config.yaml
hidden_size: 768
parallel_block: false
optimizer: "muon_variant"
lr_head: 0.00326
final_lr_fraction: 0.03
doc_mask: false
train_tokens: 514300000
Each number is 500 + 50 x the weight over its row's rms, rounded and kept within 0 to 999. Layers, rows and columns count from 0. Numbers have three digits each. The size before them is the row's rms in percent of the matrix's.

# up: layer 3 MLP up, 3072x768, rms 0.0774, rows 368-496, columns 288-335
# down: layer 3 MLP down (transposed), 3072x768, rms 0.0384, rows 368-495, columns 288-335
up368 098:543518532604515526465420488483467516433497474584491419543544482446534507472487412473548608370451519419448376516474425516413524428573424492521504
down368 104:482503484449470546433482466463480390512462516443456499451448525465505518568512607451505453467566489444550559492511502474511423484527427448560560
up369 099:501465416561450497478466450506499411552422625531575499583475441541444545555459501449594524499543471491476433412569495510561451571409481500570629
down369 102:533525509529559541499494528535500573462456583446465415460540478544466526479527555512425510557568472447587507534608391451511519450555508522593526
up370 100:456404490493530571538619580528474483511510563491526486446483412551545475498540484550467556521490490449563529522467480504491463495483416470533489
down370 099:475541516532517542493518479589545533564527488450457561453485426538489436444478441486509454483528477496469477524407463396480427492487469453504528
up371 097:546557507592532450553461553447459484528534503479540561433546487601431544460536487513467474622513576576505488485457494438521490443517461570520537
down371 095:472460494457516547449522543560577526476486488548512533488434521446501474481466525512542530500480579469428534545522555446428524587519511526555483
up372 095:535534562475432502519447575515409533366647583526433478499479559406537469468449542502539461449354517541517425489587465588508535486519430384481461
down372 099:519540419477549532525493472505527560444606466542437502470566531413553479517471596464500517475515422561466520606560547507517523502396530520458581
up373 100:566464550491547461427498523479414490460522448397443431494561480510459406494489459483438534467463556530512586524473523543535540475509531482495476
down373 093:521537480466480522534524458528503584503467545520564560503467463544550548507418492457484451481522467511455513564452500512536436532497548551452453
up374 099:432435511549509436516468508523473490541420548542471527472519520592515523497503487482461576477597541511510495569490484508477522546434466506418441
down374 100:475515609480585489456515531506496522481548454466536485438498524513598538531555569495466462506537537369522490521554400418505549478525484491458562
up375 101:614477446531430502532538541517538478641466431523481548534467399493481479465498404448455477492551509503467554472518481450467508501511479544461535
down375 098:509526490490522496408589487436538489477497485431451519520470506485490520580601477503553487463480544492474431524465484523482492503614431490489412
up376 101:532515478503396482451515414498418505511507425556445473476494435488599518473449511569488470426483468547490590511526443505513442517521476497534473
down376 102:474595569519486513558472517545406570473461569552421623490522416566529495472513500484536437591499494519456442518528457464468482508402449460547611
up377 098:473445543477547447586533478500519526541568500553530447450477452517535476567542473472499490467554584500447559511450460496522547474483526472488469
down377 095:438508485434453515477457539513503563503426489591551539530582584419485546400486452521558492561513460505541480487488466434517499360464589439582571
up378 098:493509581468517506599446509472506523462464497588475517487491482534564534540460462564564530448491447440444489463520496558534435480493488415456409
down378 102:510513514496434419566527474453500497499511540622480500514466583545508480488535481479462577512425534438585442481528522475456432404476534546547501
up379 101:565494490475518442507579503482458522502494580525502548461502434472533428562619615518421481534513517479446486523513582398438474505650522537536512
down379 103:464438533521502502488467507459502471564485526467474528437388511573481595581496459474540433437517471525515507562562544501538512466412461493494408
up380 099:592375488605576540523417472424486445450518552535453544454447507464531515532553528500505551470521539577535421504550509482538488482401487590495580
down380 102:435424524488552505495481451511456467478498552441517561547507459537509451565435514404519493441446477545468419527545455459469440547582559425457483
up381 099:473545514516530522506524553517516525580564600545475491486560519550532499485433494453525500457549555496550441490439471446546516581489450489559475
down381 100:469522444429424551442479523414483428491456485527459483392484549400505483526436534536480482593606572453455496504431556478498473505510515438532355
up382 099:457458557510559460551395461469440490445496402578508531539538606521538515564506499463486468519480504431529454482441462490500432477490562522412636
down382 102:553484458552536528509469494545485481511524489523472429468480548487441508497479463477558433527520576593572487555435413552663441507549524356512579
up383 097:452582526555402378556462470439451459421475504508539523404490513464469470510500592448496536605406488392470538466514438505438572448436479569500530
down383 097:472485496486436565511404482468448597416429510549499409482507538561467486515583528424470547471529524410530525523428542514492516496402522511454622
up384 107:484500509479458561436444506477488430472628521402547467487595524487520470512525464485561511563529431517666525537395541503596533477488513553443535
down384 108:423537536499520492498404504411487507495534491556364480428453444507500537518453510544443510449486451628493444489466467511544517497535546484587413
up385 100:510485406495508563518552416462514503460495356487605548534460476567499533427518539450537498538430569506519503448559443584519534428539469581494523
down385 100:497571486529515556578506440602415619438544584556485466505453572491512547533422564461465445540444556469567436491524581427411551507553608475508533
up386 094:481518542519537471465527502530448503562453534504553479401576490529573463546465438468524558500635541441453501589510565515480489469421478441535467
down386 095:435543430523453500536561492583515479592513523509559469503488403546516443505451504537460525469468474505475574625555553493534430608453486572496469
up387 108:499381487569487441462492575464550484532528450392474515402564535485507477470484524460554494488480459483515490517566537594491399491476543499481443
down387 106:481399437560494475386426506507565469409500569388531458553509521512534460611511507407541534528486497384501530446520565497418534467508490446557476
up388 097:492586457473535510479466510549479501477521550467488536570503548544467505447553542518430482524550467550457566481498531528543602593449482563523475
down388 099:560445463502480472517517418553464480400445501401441521543463487561526547417545570516425478480520513547409473504578514523546468495546505517480548
up389 097:524420486461508440450478505427426553440565395494566472475502464552471455399529507570420550478484538539605529488577554486576488478465424487439531
down389 099:512620528482524498455497549394498543534530513494496567494418435475465502412466476538385494510452480496428581556523503614474548538549478502416479
up390 097:457512505525513480423442558506532493437487542546474476440535520555546512481528530456481534474467536444480467432611544544552566592499434495402515
down390 097:462537514564558558464453487458419577460504523610555523442439476560516457525538538475487461569500508539518554523527553516461482414506442516471469
up391 095:488495508550548547510418460488513551462433446514524460552492420526482486469493467518430464525505542494540474474593399472480522511549443486451498
down391 096:430460447497411374404515503525532494529497505538486481471502509503550478491427469555450614463442489469436491520463507453453421549547494543514472
up392 105:475451499464521491481483450366565547460434500483463481490545478629478463498461450491541480532448531559631405537460441444559469462538466465540523
down392 103:532538428558519537391549527505488513454529501537427488498448492580564551581393407414508529541568555548578474503447492537450465592512532610482511
up393 091:497474453520407502498500474408521510487598531519483510507526528446588444607517466489482497415474540499509443522538505466568508525482451580463536
down393 097:552540506517512401602544478523528481468515484424361513554509515472550510504463523440463474572546552491483386415485501569540452431462511445519559
up394 096:489393446428617525427477574412425440514540535500532477518580493384526500486560504507442471574488621479533541521515540500466539528445490449595483
down394 095:503503458517498521503534487450437538549570442433415488542469553477530437624505533471481456560504506464459461589514529506494605455508480464495435
up395 108:479524528544464516497482523510458508472487496467496405466453494455460459621603566490516481614508479412507515491498444498558480582489483493493474
down395 102:494451501474536514494510473624590505500579466525515489547566477514472571648550513418530508522508486579580541499441527492422507465552519530464485
up396 106:470521499576463495500523462516527503579554537531393538469590375461613481460535464474500412499488547465532521442561484489503584550531495539568605
down396 098:432449492603570536565475439499493533538464457533482550503451409433458533564493576546489528537464468503491412465498355509535578433522519442499485
up397 105:471495453501523683557541490503457512564395563535510488487517454450485529489469585459490555482523504535379469487565510503509547491538527516521519
down397 105:595480590463558474611452525432542460540545584498585542453529485515464486447416433475549405416508541534526498540518509494528581495422488485438564
up398 108:438587541502457519474581471526513381523557511575511443511516495506516529370441507504495507581445493498511593552511404513523495477418486525437541
down398 105:475508465539464600514519513506443473499531525469485604524560564483533465521463534515493540510534581466569560535618439443491532556443543565474559
up399 094:481492592551438498473546533520591545533502529512625437487510455505581412521569600538424539499485492452526492541513565592513507579499506592502456
down399 098:502451522548447568508627541434618511484501528553514497472444553523497555502418554521465561480556414571374491428462499443503506587602554547448416
up400 102:424507458384520508503489447474525461483603551462455486505502423425524565453454540491490420528505468416522476520536466567547461518567567462548489
down400 103:484462418534445524483509468425558475481537506427507419470521496472471437509478535544568502491476514506591571499438518492455511470453543368599466
up401 093:507433420432499458494573498470523502618457591522478502416569530531456606438462541611461551490447366424542488466484513433426525496448513520533505
down401 099:549573547528537454465456388459445502486495555524413477533481493529409539504456415499545506505616600430462519405505489520467449484523511462464548
up402 100:481544606557491504512486464486551482400633454510558469466590439547405519415527545412522525529521455549510502440441604585584442533459578514447489
down402 103:558679581448551483536468567478507393504453453494491529516431526413381447508458507501499593542568412600450543453481569515560552602491655518439557
up403 097:541405463452431499518441553486562415532546536523499405456486442512437540436452501598452465436527568471435525542514560587513433508471527485582417
down403 100:501515470470468543544450523485463635554673611465539638494501524587471527490533516412412522509467392543465516438471411529530480489630500507566475
up404 092:456541487499573517488470535483532551441524510428478548506466482509551512454530517496462526477483524497499509531425491545474449505448547550498480
down404 096:526495521484560558442454432499605583519561467499505464582554510467508557399501464449467534394511492579530507523540450369433367510460493512536570
up405 106:521489577500454534458479501607524408494490535446500556438497533492477425461553547404503500533616537544434447482485492449584488516573456434396524
down405 101:493426475519599623531469519493508472513502501529493498529500391568426513485365545457490487535520563591518486522489556432454479395546404464471507
up406 099:568478488460531469592504459452569547462417501618555499454501483493457485540459453527550421611481483570509461447387568417442510502487521571415428
down406 099:515505441512437493496527407516438528483428488484476507508437411574490472461555482667474512592609519600455475431487530552543547554556514599568503
up407 100:462460550471480540531534402491534578438451535526487464566492456470456500459441430493511448491475521509452489475550475493540558425531505546524487
down407 097:571536562531506410469550534560519487606530490470515491499559497442480518535570543512628613512552501504546465580537457476539590479522529534517538
up408 089:411418501475474534536506551545500579554447519350533487628511478459473446461609517535528441525473541581469485563576644486533514450483508441533468
down408 089:516499510489558563498477469507568453494511459522457427441555431510555548535572465530516448585542444443529530448509552532490526515503551473476585
up409 101:504464420421519542505459529510537478571474544494510459528467599536488455613460542450462534555451490544562453564581498579434519431479535576501553
down409 101:502462495549421470517530525429539430486569409445368480531549473497493566461490545575452528482508488554467511446515546463527431471449528443550485
up410 104:603535504459442460522434560425583502536450555494510511529446517533526482445468584489593528498528471500532530448512478445458506531542481438550502
down410 103:502487528469528475518504566554473520456458452506495476532495539465601529486464402533458518497645449556603471451544474481507588481539495535512493
up411 102:489541522414443580514496480547549443496571530520603483483563494559563502535527479508579560470595651494513463527469429507473509487481447516483509
down411 102:473477577476425491386508524528517515539497483492545518527531446521482593490451487450502466474560568484548483524457473441433474533365518576583596
up412 104:473462468418513529497474450501484534517566499481517524543558548552501449465553571470551576523403504490532468508557514566460531494441551415458508
down412 102:521556379456493583546499536496570502579530469585498594495514547528518509511448512555552508531493500491533492510508505481505406501546597423599527
up413 102:515471595488554505473521380510522552482442495495533474568407459542478550526493459500486668515414483604513561563541475491569506481646547562570576
down413 103:450547489531499439402469434486479484496518433472524504557470462560511479475450456509559519476537549482544599501562431606515546471451518526513480
up414 108:561532516457655566493579411405526574464466534662454442484512452451491540481427535470536484519458579561515472426517479518417474458465515499452495
down414 104:557476440406577470586472563577588462491538476525481541554387489422502558545481494537542472460491527550475457414410579482523581455525500429603520
up415 103:517505444499483540545451474535513530383458439573396490564521547413387444511406515539456513527450508567454523501520478541509579470571517428353488
down415 099:507425411572519484474554514570526496546477563564455596423538455470569413428523521424522526541409402575504505587529469391426607503571504578469549
up416 102:482490548432484557418418526430525494480523544474466451428492408519470524457481430537533601557475427485464473526499557491447488573476508439505468
down416 099:485463501509577532465418427490384493569557540492495576531488498478570530499537412518458633555606480492503614451545560409467531430464474517481491
up417 102:510448553601572512511552440524522434503524504488451499465478455550510456533475443443439465502570458477377523453471457450482587527546553525545588
down417 099:476529466447526538594440473523490636393475467505557477480527471477472489580533469541540420484537543484441514454431451505475477481443467535488480
up418 096:473470544563531499496602538444500491501484610414516542436480512523524463459486555516537417457506471532454437540605511474494496510519528486545371
down418 097:537476480499533635475484394504499540527516577536474502482506471527459539482437537476539528372557527515567492479493546588514447533545397464445542
up419 095:439442584481516464540486506527432492518536490438533454461466417433531519584526426417487539373457555592534382479547555518453460449447541351483472
down419 095:476533494496463526514569520512543514465436396519517520542480448521494565476455412562601487340534501476456440471583429626475444528489481527528501
up420 101:510468552475518536528488418421436411499463426454462586530529502514549494477489544575573499519384607550575498541521476451507498482465603558477476
down420 102:534454546530464514600469521470549524424441382481477480547496494584382546572476478506468602529456561513517511428452633522488456457429514503489415
up421 104:457493468510556490634497607413475477458502449449492495529525422513489450591405557523525606541449466560414474431544602430542450542538542456489457
down421 104:521563584480410447552519446484475559485451523478542407468502471478478497520519391474459480501444441609529554499536453501655476439563512448548527
up422 105:403525552511442457514475455528439539521523506511520437470515477533469484561568493414543538536485430431492510550467454562476535480465397483527503
down422 099:507532404510531516364548564492504495533513469475427551507635567485391506527576624413555503565518479537479494482481470545488477463432477530579459
up423 105:505531495466533473465519536484403516478477439468498478438577493497453416472508477446537390439472531509466510496520496451458533523439426479488486
down423 102:403444414508432460453523469465579524448472480496467434514404544550419567496454578475528658528501480542505459538501469516556553504535381527488511
up424 094:503456630474555453454530539545405539572484584469542508502528528562519575511537487453500439506393542516477577481595419568497499471504495538411517
down424 097:588547490629501505404581477522536516495470540495418526549444438410519482501474524452451509491603505529407497518434423475505626537531425515468516
up425 095:497543424431535531536484480477476444484491520423422488434500540483464464463535514539539527520473480439433485537451548505506576482474499576460500
down425 095:527477403511615490538414491612480471491528421548485443509486540541519618428490555445496538534580418552547490536543493544409520488545554488518487
up426 100:549466509535501379554392581500485501504463557477520472461495567572495561454386514549501481550511527629414513536480593444513488495475580588433510
down426 102:486450396493549465432580537555458488497447556462562533507488435501539510489548529552549536436522465533487516594580455576505528444501522501422470
up427 102:501583549578499515493582392416567455468531513549649513389480394587452503483524469542504443406510473542507510453535483634495447457489516481555501
down427 100:515521454462517457484483521576450508499531549473520507461367504462532467528594512560512499562420446614476485585443501598528445440498480553524457
up428 100:448498531477462485535501553501538485474560611458508593497543452587579521494477485542508492556526569550551509518518524474519577475477524520587540
down428 097:519510533535541430500455544493544460578465475557495491480431521532574488502493404527580566434533458421482494537496575481525561413518451486571621
up429 104:478528511453426419449454498455500563495467359567504557557546480419452549500529542482513503480583588456485465508436452396497456470580550462560548
down429 104:488505536473485475579461493519461473459465488546539591536521479574536537522420489557542455563478496432463491516497518566434457430508571519580521
up430 102:485407502536492529506522527525548503457600564500500444467505655423528513431428524431537559500514544527515495468434591482511451454571444543570458
down430 099:480444568546478504436442428432504455603545486478484514539484512419469423571592471622465553471584504498481412531442489443425507532423393528567491
up431 105:575452444489478477429461436482570484489502494489439433467471521582466620533496465462430512399457528450587439568445554535530490469576482428590549
down431 104:495438433475530532460391492535474507604587414472456486470497489560538514523466455456499582517530483485644457482585478539529483504464478449501505
up432 098:441435479604462512491538501492512498511476513541390518497470472499472530488477504494438540441521423559550644456473506486529467634552476546452652
down432 099:531602556532571540453484500525583440534463463493481530454544437475431410588456484531598441539469470535490512464466515515525580522483541464521547
up433 108:497470484463547484482520414482483527548548458457595444454507474565424514419524425463519535469523520471500586490507450526513436497537565476414426
down433 105:464522558474538476579489433426444458522451571504593550504465498535471433571491423482475601512479499481581434486475433532445543521495491539490482
up434 103:456493440485467540539509524474588502455487533622576498595556500474527480575540407439541482413485454511451464462545446539412501491508489415508483
down434 100:448455510455547475448501520519480488428537549480462531551562478447500485465490475433425497506534458582492388381504478566386504486546587498450501
up435 104:516557531581567471485478546466464561434513500466553457481495514453475492424557498591491447494528489512514497469495410549473469443564400530474433
down435 104:487572557582545439402465483555477473559551477489473458491517532485495525455543497465459461493436503497496506559556533398517488518475471444542353
up436 106:481442593587531462509542453549527481353465550456558447525440418490482513448400504463508476524578466454531477630494441439458567483568441589484535
down436 105:452447540598564386562536508450573485458339436579513554462488522519528537458535479452482468543502476503572471530521499564464522415505533605422586
up437 098:470456431537571500469491448454540548494448504474475468434535532543519529523510513486538478465565430480569492533445499588461497416525412469505583
down437 097:492380498563540530434552492533630512511511575477540409449527480523434417466563545512491478378509455483473491525497487507477481545418482578483446
up438 105:489419549477413459439500468471532523466510475455483551494455470538471536550490482518552552521463418527619532520451455480486465461576556430426526
down438 103:436511622488527487475504480421498446472454469479454577519530520522461434529468581524602580503431471503549519574530513517473466389503579468480497
up439 088:535522555458500483484600417522495561499569497476553528459465417504550423537447458507555540444401465562463477530465515516516474476506476517553479
down439 096:490531485459492466571441443524524539513602537602503474468507448481454513543472422416583467436426490491443626479497515497496519498487476492509507
up440 103:549435516533492510466541460459480457515560460491527491528527491507476423449532427492514506619458564515461476545453518489448461501504469425526516
down440 102:525555466586461495496461477506391605489551483478514532513561581507442484443569446564559578554465442478577542540569424506614391547500490518499537
up441 100:513497501470399408480476563487524498571468511493443577459489558521506436430480486502542474576495526484424457520489510542518564509467579465539561
down441 101:457556550631514535493461524472520551426386511531469521490548460481480471483459563466503517601560546508466540478483541497487561553482532483582497
up442 099:538513560440411492548450490486422481569525453427443502429455398530502530589483538509478569496422511535533453512452482505506418559435515538544510
down442 103:482500448442541508445481524474515523402507449447607478435469465424536681463471539510459571493439489489480374471552492484427507461515469552564549
up443 099:575471592513415471470496482535521476564539468471448436507514566511409477467624583423521533440521527485548500524482507533524403569484540462488501
down443 100:491478440527533488431461538496498503486443439484534543479502567527479474528488404493558507551518531527393503435543521475435481526539495467513487
up444 092:505511426521450419447446465515430471429430571558453455462581458518483495490533542442581504608477586480548471537463579511517527494529452499472539
down444 093:496521454501476514479388463451552555516426568473404557560446501481541542532526497608506515561465552478468466539426455536550460505457496489515502
up445 095:447513520431500438549487463520539496399555464539535403507462440399550537389466529448427565578417517444562567397558534423575500520522542482438557
down445 101:534518575438505482482445546469478529488527399449472421517410459496417476389520485576532496498511449552481456491505456539527520380426513485510484
up446 103:425508476536499481461465443469502475390629526469492505543544508552441471439570546568513582469513508473441488433506583566485430541434637456479490
down446 096:541478563530474522510528511476501480399473434530521593545536540483556508585459433428542554467504483606525528515488535451484541482534581488452532
up447 107:513522458506462541454552487489492503520495442515516481471545525603495468556582471480537519457475537611458510536477552483465426499558513388408611
down447 103:439478442571453558540483499498538474582482514463482552417506548454472488444512408410524466515422493582450523495428456480491497444542520421486514
up448 104:560468478411531473519538507452499537405476520458489427512475506536471442395475506503591443558464531501503563542522528499597529472572566386592580
down448 103:516513517484454535509523442522497441355556521464420464513312518487513451572537464457470478586476520551480505446572508446499532602507532551453478
up449 100:542582440529520515470483501468399440516437408537413615404424491454584588483508424507413509428469519515510535568546493445463571426525553492436435
down449 104:476556453507523588509589507550468515515514535557475555458496485470567511488506535489456538592505511474484490551579474543524598477437506476455510
up450 099:582539486573542525530486480452465585534477430512609494603598484574508571459502495431403505537452476527446469508529456519405581646539455512512520
down450 099:588451387512581519532476508466534530454432460554459436522522444567474508457438461395488563560424464512416577504485556526463481563563473518499490
up451 083:488494480536435470507513552503407591554519543504405496523486498530547581394562434639428460487526517460497473490541535473500565534491526581525420
down451 085:514426446549502433490519459511562494457498536624573526489502455388468569485546499521465453522480552474588532577467549540489494505559519439597453
up452 106:550522470541405465459453511455507545503550605317526562577529495429475448438544542557508477613471436467523477454579432584468439516402537566455477
down452 103:533521488463531486576489546497439493446534530510542428474563545459495513508453413510495469539420475544469512518548483474501536583510523536503538
up453 102:423538486550519552461551517553471480469526523479514554478534467475527489576369400499459567529468502465425438588534541559512455424531581514469540
down453 097:499550471533451518544496490493511513429563567529549486542500589531484565501580533493519533419525504492519466554471506571467476579464555545473559
up454 106:563484433526471453416463520506534458494414418448546613527450546466454489583462423502488506571564552441504410520485490511466418529531467512478516
down454 104:577508528504433510485487610592434549468561468546486610562503582447516498465469502604529521525482419618511453523576532556522492519474436456549498
up455 104:395482505526517421438470494469547409517535631476472511528552562580500467417471453405513608474502453590454481476594588538488541480416592526496532
down455 105:400502379581459537485479586451518497474671379415433488473472510506484558568519459491524482535495420472561489403500475476497539527519482417494423
up456 094:492477512521522453477481469473507394519540514483520575504454556441493522511494489544503564467588516551554409494557529557524474550473571536557479
down456 098:557581536444486546491461444437556521398502500420469580637364497527478519523537545441450530571576484545513443646527503496512493539445508433490543
up457 117:470521524504450487487465500550548475493320501548451523442531497493467603457565465619414518596499490450496515562494515498511603462511562623481516
down457 103:430570498504560484536539537536529574472520422472503470626641551543473570509461509463363503565485438437558429535570495500499499518517512428481512
up458 104:515432454547521494663488553353521532448556443374473573575546516445426539485516511440414455559494498683506475486524536514501455480506424483507478
down458 103:437536523571512512623496497538523507513511479505471470585483483463482470516559512492542579486587448558489481549386489552488574517483521372515439
up459 112:520445445458475384567497536463465494496448477514560523507488588544456465511507571490518534473408498488491492473556427537474398572538687447423579
down459 107:479515474580527565491567496463534521539539519437470478504427480425396461460499517377478432522444653528588544514451528528418518545488446447444535
up460 108:552423513513443495493486477451466475600493491510538501506581509542488470558459499537409553457499483548462543487485553434476395416535551622415622
down460 105:556536498500440512582508546490569526476542493491471604562428455466543516461468460456479501488497469448468491502580548385501495504545506631467473
up461 096:510419418441586409629504510498434553542540514546581473563464502474527493573494493456558477432519521497504578490485450464556510482468519538475453
down461 102:449493533496570511520488520501523458416537609446556422469452538500438435502441434572547399598460500568398560494451490499541522502521511436530527
up462 093:486450490497522489417562494605444507531415472507490445459439402576437433513456515572486437433554495438533532524526586539520533533524483483506471
down462 093:564497529490512532509499450450505493470524435506484507535539452500525496472546507492432487516476476488523561419417519485560554465582501599428567
up463 101:501579464448489455564469529451415542441545529520548483473385471442480551583508527496476520556581509619536470451503468479466536463476555510588469
down463 103:548532499543380482514505503423586551480494509463535588541443433512495524512607471463425575352455362468494471481449501509488407520435444490502450
up464 104:517404557428536466513486548483542513450418457479461490581500468477485470467549472406515473478420523584487503483481593501425470529495516573499547
down464 104:495448460539529491585458559432577491460485547489488527511435371451438546438582475477426432513447530497535395468553508503507559456531448499458482
up465 100:527540509560441499523520495452538533496547542501525546509477512547616457492523511487481534469476517367642510559499479485537495526534534467542484
down465 102:465478462486460474424484598436461466533519387556437538464483535381568468533567508512398515481419484508612459518492464440440446581485532470600474
up466 096:488469581492465517531504526507451451575616525475471521472548532491481520536554463574541412488421536505541590494547449450398553487513531518543563
down466 098:492496471470576522450451471539548486494505546568545501510535564494502495579421490576487455453477429508587507497592569502402454528499454490467460
up467 106:454465412514514483442503543546389424483583569440604462541423445502545564446554502504471464496459570537637436505535613497471476425413519464540473
down467 103:485512512540425489435449524508527493472472491467493519484439486471456512481524419537568475482487514474577479486507418501474541449432501392498532
up468 099:516442474525411531492527439464569507551611480521494510481466502525561467626605430405458522463482447533534494432518486486525546374451468526464525
down468 099:538444477507507481430421384520535429544524507490488600525538518482412531564452554446612519535474460545480468566561578451536489444451439568470526
up469 097:460507431545365413500449564528547438434496520581526423549508552444558551428523505580561584435502479440515474576496478506452508513471441437437488
down469 096:523474559500425449486502563581559517480469457452551499507526527484541510435513479557414534553597474535484490403520539561499465451524496406508467
up470 108:503489458445476538477507462476484517491481466449460538479584499426450492465506519584438589542436502461499526443501488414459529600449392496395433
down470 107:518484503559513499519490536493471565480531531520574492512615504483516585423514600447497471499439410564437504424430506584539517498508492498407463
up471 095:491403491492476493584459516502522539462466591434584420479453533439537509511483445516465423461408501498498512422479575511408667551528559529442533
down471 098:502601448444486449447462566460481489373527385441550503518455538488498471538469469474434435509506458606523464382477571431445472484571506409506564
up472 098:467496506576562449517541532474503565491506505546449391521534455506518532552477618454507480428479536565474492492521601503545429519488492452502571
down472 098:491495404420495501386472398456456547497488480472494546596414498468534481507519530498529556463605406410533443446537421552561383470610495473524413
up473 101:477584446495492537518569481497495546515468505441502487527480513459567513590483491509474509544599576472550560463596466567545471557405426519482543
down473 098:500535474471552465500476384542555486559480521481460583531411434521557503539548556421569537554582489454555481610511467521467541465595526518491610
up474 098:515509429502542448589645495467484520422435469554440434472487495542491461432462514478462543522574383422456482377423497509529454532466554583432447
down474 099:540518462510522456430456523539492464477480461438380582416478562518478433484573467488503490525520526464396526454546544504554531499497575422617538
up475 107:516476521538448469512547510534513417533560518537401531477520571565519592490452469450410452564519540447479581524557520436558516494494503531551449
down475 105:485480453487528554504564486421493407437504574519569497514548568523454553511457530499556496480521543488531536537573525526446465513535407442498462
up476 102:449452513587448535568494531541431508476518452463616554554570470496489528516497602492535496438408421503511525456556565598432593572486461497518464
down476 097:472584652526499426467536496470410460557498457563527513569467471514470586487448489498563464469520540569509610560444497415432543461495501397364513
up477 107:515559505496525548531446503432472584501444395442434395473463436562425502450375459549496491446426451551401488578529530476483491476523437527477572
down477 102:443484561497517477486408490524626518572485480500479407471545468517449455505440540493623516454505532555481439497566486507511500499524485556536593
up478 094:509405476467555469507542469460522489494531524503473586386473481464514459485568466469495537403567471494464513468556470453501561520501517502525509
down478 095:539497500500571470447609580530488476509505437476496516466491455543445489529567399519486536514561526485498473541573491519628444445439511435559466
up479 105:561539480481529457513519511538503523535511382491394422488489519695531462496538452463535416515451573531576507507508505559545487492471516536437521
down479 103:453595577469486442620503546585499451452440602573492468551503501564466470508483555416506509455543516449510505511570411542576519553560545481516615
up480 106:457562443464443481460516515456514482500561482521474466498538509419401450530428548456490487547536516554520506475492490531500483521521543453478494
down480 108:499498494378503486556496483533431494515590504458487469434543567471459510519550497517387462574523534499639416499520540445462447466527391523428489
up481 098:419596451519510640595482576564544649513440519478505488516521438459517459571492540545547404426420599547465484516517536449532374535547481484432503
down481 098:524453441465457573489428501470485493517491487578476502363437450452612412562600534583538513431497468465593489578569429479475524458403492590536434
up482 106:560449517566519390455505582469461507519519406541420419621526540568452580534458608492570500487583530504519543497522532457491497512464533509469424
down482 105:446489478420519461465550535478461533500528560537441484406514487503466615490487425622451630510595423412447390489500494519485473497574508501469459
up483 100:385509508559453519503532531490475434480509488451571454535555490482525501461474590588524507499500473433490503484492426393480592488501509501562446
down483 100:484585473482533449430575447533414420523537536420514498452461490517469564459524552488530537441534530490459507495488495457555509543535371524544505
up484 097:519442434493451521581475517361556422470521549507512514436433532533504470506498489474615493470436542474436472475496487506456394521492590488521472
down484 099:460469489499548541538518409491537510603501519519521551538405447532502539456526607474505418534468526441452485431514511574511624472479651520601505
up485 098:379571498542549607494544537609474537536496460524494457500522518532487582483546616474556533433523455495446537531588549528393434603431536472498565
down485 100:549449464556425541502493435473504459641536492471615454563490500622472562539488604388551480463524516439460451448506621528480547473541518542457580
up486 094:558407456451446608493481566512557531492478586476493488392480491566563421521481485528492393442426456454405465442507416502518501587494584531437427
down486 093:584599587557473584499592546595512534478574511589620440428544553540499478536438474525436569545591420481480457500560523541463498504515583523487553
up487 091:474492516495470480487485483472492467471476537539497521600454493548478474521539472484599561570509547436491493527463469505471499484526482414454499
down487 095:493476447480513473489457505561369496492473514488511548486394413452463469500478546560483510582475470343671531534447512507502505524460473464547506
up488 098:552556507514523406554496487446607567482573482449474456461493563489556477492457442491513467530475444480509481557552416544424431464422509504501498
down488 098:504551586526468589484548542430502460458471440430431527575445474513501498479512498538492401488499453565494434523486526499481516515511529433506471
up489 101:450439473563594508521509433545535515539436569405455559456464565510511386441551539469477524402511407448448564533480522584499535463500493558516475
down489 101:466459539519484528513460534573522530532414490501514476583495490506548439438541497450528476577524463470510506446548511561400580487519475607519496
up490 101:507421540448581414560518515448531544613382520507521540516501515572485544575445493449483455498461502450474448467572491493582434501516569484407543
down490 102:505484556489469415519448472546535438575482560541540530486430487537440478544545484568475443492446447485474458526537531528577467462468517524493529
up491 100:542429416630481469483554478547549515510534440449513501463537492550577417413510397534495508557462472556518588461444391459487504486457519547552493
down491 100:453536487497520474425471509515445520572481487518532468441556373470533557484367547438604509521522441455442488552454517499492555514509590533572476
up492 098:543562455473553569454545483596455486468555509448471482499451506613500499447478531530521478618480535461503503465605427478500519461462508541419469
down492 099:514535527542535476458452443523511461517505503547515533465460506557389537579568532546447428512490501534445498544468505471471403541485386588457569
up493 098:490538505410494461553537555534535475416549562489487415461476447521582458467504470358581502478465488570622544482423420486500523490440626490502527
down493 098:439646497498531509401471516630459521464513468560523571513477541490529466392520500410434418425537461426583509458519550478434537562475515506511530
up494 102:462544416458505459479480506514479529566476413442508439611549573432576515520479588556501501529503540477503564466538453577469486453527459530525483
down494 102:504450607522537486490634376435517463520500456459568457464523465432589416488537551493547508533500606527488565409542480497508442502535389562556428
up495 097:449438475566524500528485441507392475492501492567463346502478536450571438470485473572536513489479584549517522413563501515531425555483460488482498
down495 104:475570437565511502512496419605500515526445443561546519412505466468490374576547612549504491533519498415535470489516457454509478527543481513464477
up496 105:466484509506583366483504435529491494432372550518583472573558542478576518480469467496491457548590488527493499519548477567473401553536420457488515